From a checkpoint of a small transformer trained on Wikipedia.
Size: width 192, 6 heads of 32.
Each number is 200 + 30 x the weight over its row's rms, rounded and kept within 0 to 999. Layers, rows and columns count from 0. The size before them is the row's rms in percent of the matrix's.

# up: layer 5 MLP up, 768x192, rms 0.0936, rows 361-371, columns 64-127
# down: layer 5 MLP down (transposed), 768x192, rms 0.0725, rows 361-370, columns 64-127
up361,104,213,183,202,185,228,187,211,219,181,186,189,215,196,120,165,194,246,184,188,247,147,230,189,230,204,207,235,177,179,200,232,239,209,223,199,179,200,165,214,231,231,188,196,199,134,166,131,224,215,208,205,139,211,182,218,271,192,168,209,267,215,198,201,229
down361,108,188,276,223,238,188,162,211,239,244,245,224,177,204,195,239,212,222,256,261,143,189,178,166,187,209,179,184,183,187,254,190,197,173,213,192,159,233,225,175,156,166,184,208,175,211,238,178,226,184,182,170,197,152,242,208,136,229,213,237,194,223,167,184,166
up362,106,251,310,193,178,126,227,174,221,213,181,183,200,216,247,183,218,263,188,190,185,252,240,181,182,207,231,218,204,143,225,194,225,190,193,180,199,193,233,209,179,234,173,234,169,213,175,191,203,213,220,178,175,162,232,186,123,158,205,127,200,163,213,166,197
down362,103,179,168,249,228,190,218,226,213,253,192,201,209,217,160,241,210,207,227,160,221,180,196,266,188,211,249,241,181,215,166,221,195,227,179,209,221,184,163,162,208,243,238,146,152,221,188,234,223,176,219,180,208,139,184,202,213,163,202,219,199,223,231,198,191
up363,107,225,156,205,229,164,192,250,215,183,207,200,254,181,222,236,226,287,202,226,220,247,233,224,228,198,206,181,193,166,183,210,173,148,178,196,245,181,192,180,175,241,238,183,252,250,225,229,204,251,208,215,181,239,219,128,184,197,210,193,262,228,200,186,177
down363,102,143,141,224,176,153,218,237,186,211,185,227,173,182,207,190,224,178,202,172,178,249,220,246,209,170,146,236,212,197,198,202,199,223,199,169,212,240,231,159,224,201,187,217,197,177,184,189,176,175,254,188,197,258,220,219,220,254,236,156,239,200,198,229,203
up364,112,138,233,190,215,232,175,232,160,220,179,241,220,155,231,233,192,179,183,203,182,223,189,221,184,174,236,201,234,214,180,203,225,177,195,158,226,206,158,182,193,223,249,250,171,217,235,204,193,175,200,211,226,244,184,184,207,249,139,228,209,151,201,247,208
down364,107,213,188,220,190,193,153,195,168,155,299,199,230,251,130,195,201,178,151,217,172,175,183,228,211,209,136,254,223,202,193,201,230,213,219,204,173,192,217,235,180,233,241,237,272,195,203,187,193,213,185,166,203,178,203,177,241,191,201,183,207,194,183,221,184
up365,103,211,205,220,158,198,200,212,154,191,199,262,221,147,135,137,153,188,150,193,222,203,229,222,193,177,192,174,220,238,158,219,235,188,193,225,259,170,186,215,195,196,254,236,153,182,224,225,180,165,170,206,231,214,212,236,252,193,140,209,272,163,194,246,174
down365,116,227,198,172,189,190,189,200,231,129,208,232,225,204,251,159,269,260,193,195,218,168,189,183,205,150,228,247,212,153,215,254,155,226,179,221,203,185,250,266,143,237,221,197,195,181,210,175,205,168,179,212,233,202,247,202,165,264,247,160,216,225,158,222,269
up366,077,165,213,200,206,178,225,190,184,166,194,220,267,165,210,203,224,198,228,203,203,160,174,228,209,226,217,232,195,164,196,217,125,158,203,261,193,228,190,206,110,123,213,240,204,211,214,194,189,179,196,211,194,175,258,281,194,269,139,215,189,200,220,182,223
down366,091,210,202,187,183,215,223,166,207,188,205,219,223,199,157,164,181,190,168,199,209,249,200,231,206,196,216,182,177,182,180,233,191,200,253,217,197,206,178,231,179,197,166,170,195,241,187,238,182,192,160,194,207,202,143,247,170,169,222,168,210,237,192,249,219
up367,110,235,240,209,187,213,197,167,160,152,254,188,208,165,240,119,159,204,216,223,214,187,187,165,198,188,210,178,229,223,159,157,188,225,195,292,190,165,214,214,223,237,196,139,122,189,203,183,195,153,221,177,187,241,191,182,183,220,134,199,185,226,188,172,173
down367,118,164,184,158,218,189,230,186,226,287,195,228,183,228,189,157,245,252,192,207,255,266,148,199,195,187,201,192,169,200,247,191,243,191,210,250,178,185,191,238,216,227,197,217,188,211,247,207,179,233,169,175,188,180,208,146,182,234,190,199,184,158,209,193,211
up368,087,191,200,170,202,202,156,214,209,206,204,189,214,241,187,232,201,174,224,180,181,160,224,142,255,263,234,230,251,183,240,202,219,175,177,199,207,211,159,198,224,201,203,267,167,187,134,217,177,198,190,240,203,200,221,162,200,234,242,212,218,145,203,196,219
down368,066,214,202,188,178,191,175,209,232,164,210,209,233,194,213,215,239,219,173,197,234,198,206,161,226,157,236,233,260,178,199,193,153,173,213,267,233,179,193,202,178,225,173,199,186,230,232,176,231,216,186,199,159,190,230,150,170,244,182,172,198,212,209,227,178
up369,109,224,228,204,229,168,182,252,200,238,207,163,193,224,159,171,204,224,234,221,191,208,227,176,231,179,218,205,209,215,109,203,187,193,193,212,201,185,226,215,188,226,249,179,256,257,216,218,193,204,230,217,92,203,223,150,158,197,222,204,177,184,195,195,189
down369,117,183,198,125,229,172,159,211,174,173,246,192,185,177,219,182,218,222,227,180,234,183,256,177,197,201,178,178,179,124,205,269,167,216,143,184,208,204,216,212,216,187,250,209,172,222,215,207,212,197,244,196,166,162,150,191,209,213,229,194,133,227,191,174,166
up370,109,136,205,230,190,176,215,235,162,194,198,262,221,206,205,192,169,231,158,209,181,198,234,234,202,175,216,210,182,202,179,202,204,199,184,206,196,210,217,167,194,215,239,219,172,175,270,174,181,173,178,149,220,249,210,157,277,227,205,209,225,196,199,235,204
down370,109,198,188,241,230,194,197,222,197,219,228,169,226,228,174,156,232,181,220,205,172,193,151,159,167,181,172,239,209,156,214,230,231,176,235,202,225,172,159,196,150,262,161,228,228,221,180,261,194,152,196,230,217,165,223,202,160,247,183,206,229,225,174,210,241
up371,083,218,238,196,161,236,204,206,189,204,218,248,223,155,261,169,214,187,171,183,198,188,202,245,206,225,201,219,129,230,169,222,238,206,193,235,193,250,206,92,207,208,223,170,208,195,206,214,187,207,232,190,211,218,142,197,230,226,212,172,188,184,201,203,175